{"num_hidden_layers": 11, "lr_mult_down": 2.0, "max_grad_norm": 2.0, "max_seq_len": 768, "dataset": "wikipedia_en"}
Each number is 128 + 24 x the weight over its row's rms, rounded and kept within 0 to 255. Layers, rows and columns count from 0. Numbers have three digits each. The size before them is the row's rms in percent of the matrix's.

# down: layer 2 MLP down (transposed), 192x64, rms 0.203, rows 51-106, columns 32-63
# gate: layer 2 MLP gate, 192x64, rms 0.174, rows 52-107, columns 32-63
# up: layer 2 MLP up, 192x64, rms 0.167, rows 52-107, columns 32-63
down51 073:136112165146137136125132153133129140148167133121102096109132161113180101122115066118116152113123
gate52 102:127117128107140121147122133127144082102118150120125148126151140136129098109141152114123122148198
up52 116:143160105142137146125084168151144148111137128131141139119126129085122086188102141088131153176100
down52 108:095091128158161157090160093116115113112160159129156119121130091160090144095167099134134112095112
gate53 104:134163107126057142137131120104096158153110147162114121116108142106163075099149150127141109119171
up53 111:114110134141157152118116089117126094125121146095149114119161097165128164143151138135133099085158
down53 104:129106107116135119127136108154119122124131121154120138146190148152107125120099160170139104124126
gate54 071:123113104131142117118138186122134141123135135151138118110156083131113083073088134113085104160135
up54 076:123170110167149146160128142125130148159112117142095127136134123095160137159164137169117118097103
down54 088:131147107142135098152166118142149142141112111135122130127140119142124131144143120158142113086081
gate55 061:103140134114121119159174143125140102105152124111107146100107094132140120094137128142092089141103
up55 066:130091100127108111095138114130084148180107098101158159121121097138161140113153151130150162107080
down55 080:160080116101128125141114101135094095162138122086175114124123102129132125094164161126155179109108
gate56 096:126085115108136137160116142119113110127152107115146157118126171144120132129115079126126130167140
up56 092:117153144132115129087146114136120154161115131109112193138113118141118115123115187136109116068151
down56 093:131109136163132080099135101126137091115092102184132120102108104094125118121083139158128129109153
gate57 077:113128169147131120136139155085166141183134157139099147077147092114170151121140110129103096096112
up57 085:150131119106145130117120114129117168184136104142085135118138110175083155131118118124108134083138
down57 082:161107115108137154131121114113114125181115111171079156099159110175119129112117147109123130108153
gate58 088:123136097105164107130113143118170133103094133166096111150173138111095161113110107120090126130120
up58 096:153133085137128123121145115083150084094139134110149121130169111147166156094108154123116173105143
down58 092:135159092139126162118123110144129158074144130095108089127153139168120122132123100106130119141074
gate59 118:114150099134127149128151118126123158117112129185122110120176132118111110090147085154139139142100
up59 105:094100134122145125162165169141131138155083121134129081096142161103139155122150109131146119132100
down59 111:124109100113134108155105126124159135139151136104120168131086113148149095144127182135130117106160
gate60 097:139133132156141123157134143160128110126147118123112146153106153116108105138105124151113121134127
up60 104:132109144170135136102135148138122120127152160110151120167163088133115129091124157137118121166072
down60 099:134110135159124143148115097116151077154138131123125161121106130136149140119116129142100103153084
gate61 097:125142095137104114147143145168128138125105119177112119100123114101118105114144136102148152103096
up61 116:143161123103136144124071097095119095100123096104129116145163126125151159153111120157091125165130
down61 118:135144100128189132121174107115128114152126156082163150135159129117183113106109106155090113146105
gate62 124:144155109123166126140109120096123141143123150117147169102114099122143142173130118150159085129163
up62 105:121151121131142111128147139109142119175102089150114146107165126126120147138114105145141095107161
down62 111:112165145137153110138152138099152144169082117103104128112140144133128152119145082119143093104159
gate63 100:149103082112138122083124135141124119192139112126086171135119158155122147147127135116118105124183
up63 090:128151154148124105135149107109128128153143135151084150100171112125104122121069131100090130126139
down63 095:141100094066148118140094148095137147158165130118074141082125131123128146107121155128113123141152
gate64 085:144131153184123117126129123123105178133117111129125114107151103118189124100126111144096159129072
up64 073:102138122151163093143118133151119126055099106123120065119169126135114118121135148142129131179111
down64 093:141129099084160112118087144147127145103099115080142109115107177152108128149114138143081141140154
gate65 094:134133144138178122114162158118171114092176126121097101157166164128123119124093129084120117100192
up65 084:137084141152114144128141164141142156137078117114133175114122112078139121088147138136162144116055
down65 084:077109131126090151136143116145118103141090147127147115135160120134156128166128121097158108141133
gate66 081:123116148125145145154145112110133149088117108182120128150157126142113133085148157175058163083098
up66 082:160117117126122145130129145117155142126125150079134151120111124160139149159086140081150093162161
down66 074:131172129136089152125144092116149097099179153124141132121146098143132186110123141133140130106081
gate67 104:097122123121109126120125082100133148122125129134174170138089100102115118124159137083150106131177
up67 101:088119133129148144122128108119128147096143143111165151110129150131145120111146143092123073146200
down67 101:129134103146119159146158137140131113103138117147115131162146119106100112156173098138135104121144
gate68 091:159158122145123125088127112133133139134163112118141184121109150121102169114130132117113147097144
up68 101:144143120141105128104127106121117152099170135138119155128114140133098169132122141116120141111150
down68 103:146133115120100151113124129130151115100187099141156139153137114137125141159147137147132145098132
gate69 086:149160122141125158116129126104117156130135147137145126096130148136106080091127122077103136114137
up69 104:128163111156176142131083128169139114090111126133162084124136084154104078115112111140124112166106
down69 107:100121130149160162131100092153110121129120151107186081136107117130131126121099128164129125155126
gate70 078:102112098125142108117172098145106137109119081144111160117124129127110157137118117125158138121164
up70 108:152116174132075151124160101135117097123157129140095144123129135126153140155154152149139136097141
down70 107:128110178123090143109155127124128092107140153133120142129152130132141118142161138155146131107113
gate71 099:103147164105145193119143131133125148127117120134122124125133108133121162121143169125087070128151
up71 087:137129114114098089093121099096120089129146131088159162146141114131136131165138094124184123090156
down71 089:163105112104140145099123131122113113104132095117135145138175129110157102111094159112199108094122
gate72 109:128128137133087129134162111099124129115154127129088146118120181163145154160173079097143124121161
up72 095:118115135128089130122116114095075151122146090103138105126117197138138113183164081120134145103164
down72 095:116112122136132123135127163138123148156081174083153132169110162114158092146113116129102159149144
gate73 092:153158141162139099163115130094163149153139117150140118123125106150084097159128051119131111161100
up73 098:141146140156108136135133158146155165153141142147126137118108154113093084136112085148102124175103
down73 101:125114101143122178124154125158103125130141127150113136125115167120159112118119154095155112145129
gate74 121:132099115151074120095190113138118154122156142122113136120104143119136139149097166097162149147104
up74 097:126136174119108110071153149147155113125150131107108166191123120140160185133085173153119173145110
down74 091:114110144149089086103163094147148140103165119081139112163131141114149165149111166123122131141108
gate75 113:158136075113143087142126145139137140123099183129125144154121096114137135187109137110142137117143
up75 109:108096144127076142078165088141112113130141107148086103124134102139152125085172147145163130113103
down75 105:113136145123076161127179179130129110144103157119113124159155117140146117104120139121158127104147
gate76 106:151159120103104145170092097105101112084168104120127130113106137137146139148143120134085182135141
up76 097:130145124135159131117095128086156137081138106164118133133104126145083127104166142108120163110150
down76 097:083138121095108123155154147136103109124119134068094124103135176097166129141121139154128097125141
gate77 097:129134126140112115131188101126127124123158083120135109131134177119152143099114115144103119132093
up77 100:124135113111158130128101160092134105126116125147144105157117059107095129129107123145136122146177
down77 104:134131116102136108165108107119138113136093139151145155203087127133118138152090136093145154124145
gate78 100:139118111133145137159123104131100117117124181131175164147105087135075078105120130098140136122153
up78 112:072122119131070143152146132100126146160135134124106118107115167089145147170104115155163160116139
down78 111:125138145145111107145158131148127153125117156137113147117157149109130127109116096160139110128086
gate79 109:134107106153128127155113143136173091114120127134136099112133138108128111077132142144102143128177
up79 105:140119156137137134154125134151142099135100112150138127158139145128115158088120163176104160105163
down79 092:150140124154127141153148126117130136133132078105118108168115170140163101093109129167116158147107
gate80 095:187147129129128147121105113159136104105179154141144153139112091149106127121163177103101141137147
up80 087:116100131171096165160135124122097145163147113120155124109092119112133103127136110127151111091125
down80 089:158085135126102079113098111131123138171143192129138120105140117119158082126078150085115125126148
gate81 066:141131144158106154132177141125104156130131093153095133157154115099139131112088117160098145139075
up81 052:154119119116113128139130112126079123151092112188086125119151110124150125127120132116087160150099
down81 077:148087117119127140124075138146125087140102169135135134098074133133114124127118148123123142144191
gate82 089:065100160110094149148126138123118136136133156120106139129137077112140130113126135171152130176119
up82 081:182145158150125128117124118147119107127136102115104138128106157157128155166158130137095108075103
down82 092:201149080124138136140124106113111106105192126122138129157149141120132163158131095140118146121113
gate83 105:113107112104141122073141132167141063148166148116132130128133125127149109098091147126106131111152
up83 114:093115154107144094125129146142131142144136108108160127148126128130128143128087145169133117164128
down83 112:117149162118131123126133114149112060131136092146175115129160124115130117103110110122096161121110
gate84 081:121133140083107147153162105115150140115104125135133120123118118098114101110123121121086134139123
up84 067:149139108172157135116107164094113122159127165103131156097188110135145152129125171089140136157152
down84 068:166138120114102127099117126125127174136093168152129089076112097094146059129139173102125117103170
gate85 112:148083108123133099139135144152134119122132190120095143172135120142142168137101108140123097148110
up85 097:158154080133188115129125135153169108098097104136160164161150122141099142160090165117088107135153
down85 093:162139107133168138102116112094122110092115138123144123156147118139104116173107156156105062137122
gate86 100:119109152141112145125137086152144088107137145124131128113109080126109074123139143145096187130182
up86 094:113146104122146131121144083148170120128132147092136103130094090121118133144177147158119157104164
down86 100:148138079120136123135149125194148148122118086131130128123097089109138137119116137139152114114119
gate87 080:124135121177158120131143121113148118110102142172127089146166116132142105123123130098140151098150
up87 080:100133161113109114148148120136117154116119136125119175145118140118137139141125167141156092094163
down87 088:072153148130138086149176135141128118114090139123077136153154103148085100141145140124143112104166
gate88 090:094129153127134108133152151141153137090095128147144166112101110107107139104102162174133163160146
up88 089:136086119091110086104142178137194116089123125137133151154078120092127141117122152122110128184122
down88 073:113121121109082117126112117112171109093153140122133133167074107086119142121077145130150135181135
gate89 087:122164129148094144093138154142164144129111155153085113160138085092128109126148132171127114096065
up89 089:140099147150160160130130113126109118112102100096171136131147119160144161125080141142095148141136
down89 095:133140129119119123071088076114128164116129122174141109189086133120136122093139108183149138108106
gate90 117:148125125105168117102107136116128129104137116123137106130086078139131148140138160113126117158153
up90 080:150138144150129124115170160113150111133111110117084127119154174104134147108096154143132162138109
down90 084:103105108136132167199129147132150141118075143110104147139142171119118154149119108140097155124151
gate91 084:083099113176131132118126067152119156161122140117163137132100127153121139173132112118136172140142
up91 081:154113161139158098135110151118158128148109142145115111114132154117110111114138168121117099139097
down91 075:156143131099138097114141148077111147101143140110151171117125182124110123118125146138163090092099
gate92 099:147159146127130155129103146092130151106132132140148119120138128119156138112145105141096143152059
up92 100:168124119159120115166169071131116121168153097134126143150149144137163126137096139159139132104112
down92 090:169127166142148148114174137092128131145166120097111104116113115147163131159170113158130133135094
gate93 074:141101138127117113138138150099111144134090111097149168168128128187106146153108129153119150122127
up93 080:163097113113132146109114131093089128152151173145130130137105084134138106160107129111114104145113
down93 086:143126107113105109088127105144114150122204087161103121117134153161166154127126147129108132112115
gate94 085:145129110121161164120138096126139127095160136136137098098113140123152150141131116131130167106180
up94 079:126142107147108136132159109113146119101164113122178132109144159106143153150114109135179154087140
down94 067:120110101142111158143177166122103163105096110146142128112142176089127129161119102154178141148157
gate95 067:130099086112110100120166085142069175116128151142086095145109137129118147172119112098089139162128
up95 085:114119091141120127163119111148090117125149119139100136106140121172139110152112149106136108146158
down95 077:127141099143111118097117092172072124130092117132111115101103096136107135141186102157130114120141
gate96 092:097143103127171145144101171136138129096107131147145075113135131104115123137114125127134144144134
up96 082:102147149145108181150092132088129169147151152145143106081102138116108085149106164130128143127163
down96 092:128134117123168161176098152091128124106105160091124119114119128126118141171114151122126087161174
gate97 103:140109134079133064149191125113133151125119104126092153146148143163144149151123156119164126152140
up97 114:137161120156138155136094076185076150118134118148146121115128117163117107134140126127122153138126
down97 105:131120109102128114139177079108116113119132120089121112147110155153104122130184101095162130113151
gate98 085:121126096144145115106133165093162134147120170115122129120146115137179149122134147153144166082120
up98 118:117164142145159165156085129138115135165127128135155128080137106140110081136139097135151112109155
down98 122:146113142113148173141061122114116143142113138119166113127111119140136111125137110129117098129171
gate99 108:161117086137098140145120105139123128164113145185131116145096136139082096114145060109115138101121
up99 101:094119169147167120158152160109140163117089121084117123145140138150150148107114141105135154150124
down99 110:095092135133136109155128123132137108164124126137156121157097142127144122104080135101157115145090
gate100 067:117107104112084111123140136084127151186110130127103121059162135088114136098133137132101148116129
up100 073:095133099164128085131138150108128157176121140135145153118154114112145118111143143117110132130126
down100 095:129130126094112113149116161093122125173099157141099108111166123091115095094134154086092181112148
gate101 105:146128096121172107106163106108136138116190155074111162131092169105176162120113111106135126123151
up101 101:094103170131122117118121154147135140163092119144088145153126128138131165123139148141133129128104
down101 099:117162142151102130127153127162120149120058094117133115157145124129102150116116143127117114095159
gate102 107:108141109108122093127140138078105144122080130133097135112145158148109175114126144112088152107133
up102 100:143122135116158132145130150126107142128107096103116128135114153160119182131100148121117149145107
down102 103:177115129148138120134094094123096162107106074138154105119078095173107161159110129133114118166101
gate103 118:103124128128133131108131158129147150141163106166134120147128149144073091097088123090141139121138
up103 100:137139111103106146136110132131105082130104186119135102138089103111141096175153126142112110129156
down103 112:160117122153174148141127140094119098119130133128143174102132104119098174119151114142164122099104
gate104 082:128149096087121138114143138126138155077092178134105127104137092118146138150113110137123139147087
up104 081:084127152070135099105149120150183094104124125126118105138102117148112126121140150110162137146117
down104 088:151151108120116102146119086137149102141114111084147114161127109113123124137155106097082132155145
gate105 110:164157092127147128120125108146134138163137170150088177093138110136185116105135086137111135102145
up105 117:097110188126123093141137143138120127140104092136128138117134111170100110117108103098159148152125
down105 111:135114153104141148169146127115143136156118112125173137104102135159137125123144134101125111157123
gate106 096:101160134093142112153128135122144121150083121119156110116138141146168127144120130155130139145113
up106 078:100126143137136122174152155140133115142127135133126151144143140111158104110121148151147143105101
down106 079:128137125143138134142151155160102084165152127115146152157075137129161106130069122154147150114103
gate107 103:079158171106123115140148142100172119134110099131122157122152143126137158127130122147130151100142
up107 103:113139117087124113122156128129149151114090123185112124124157148138157172158142102169145148149103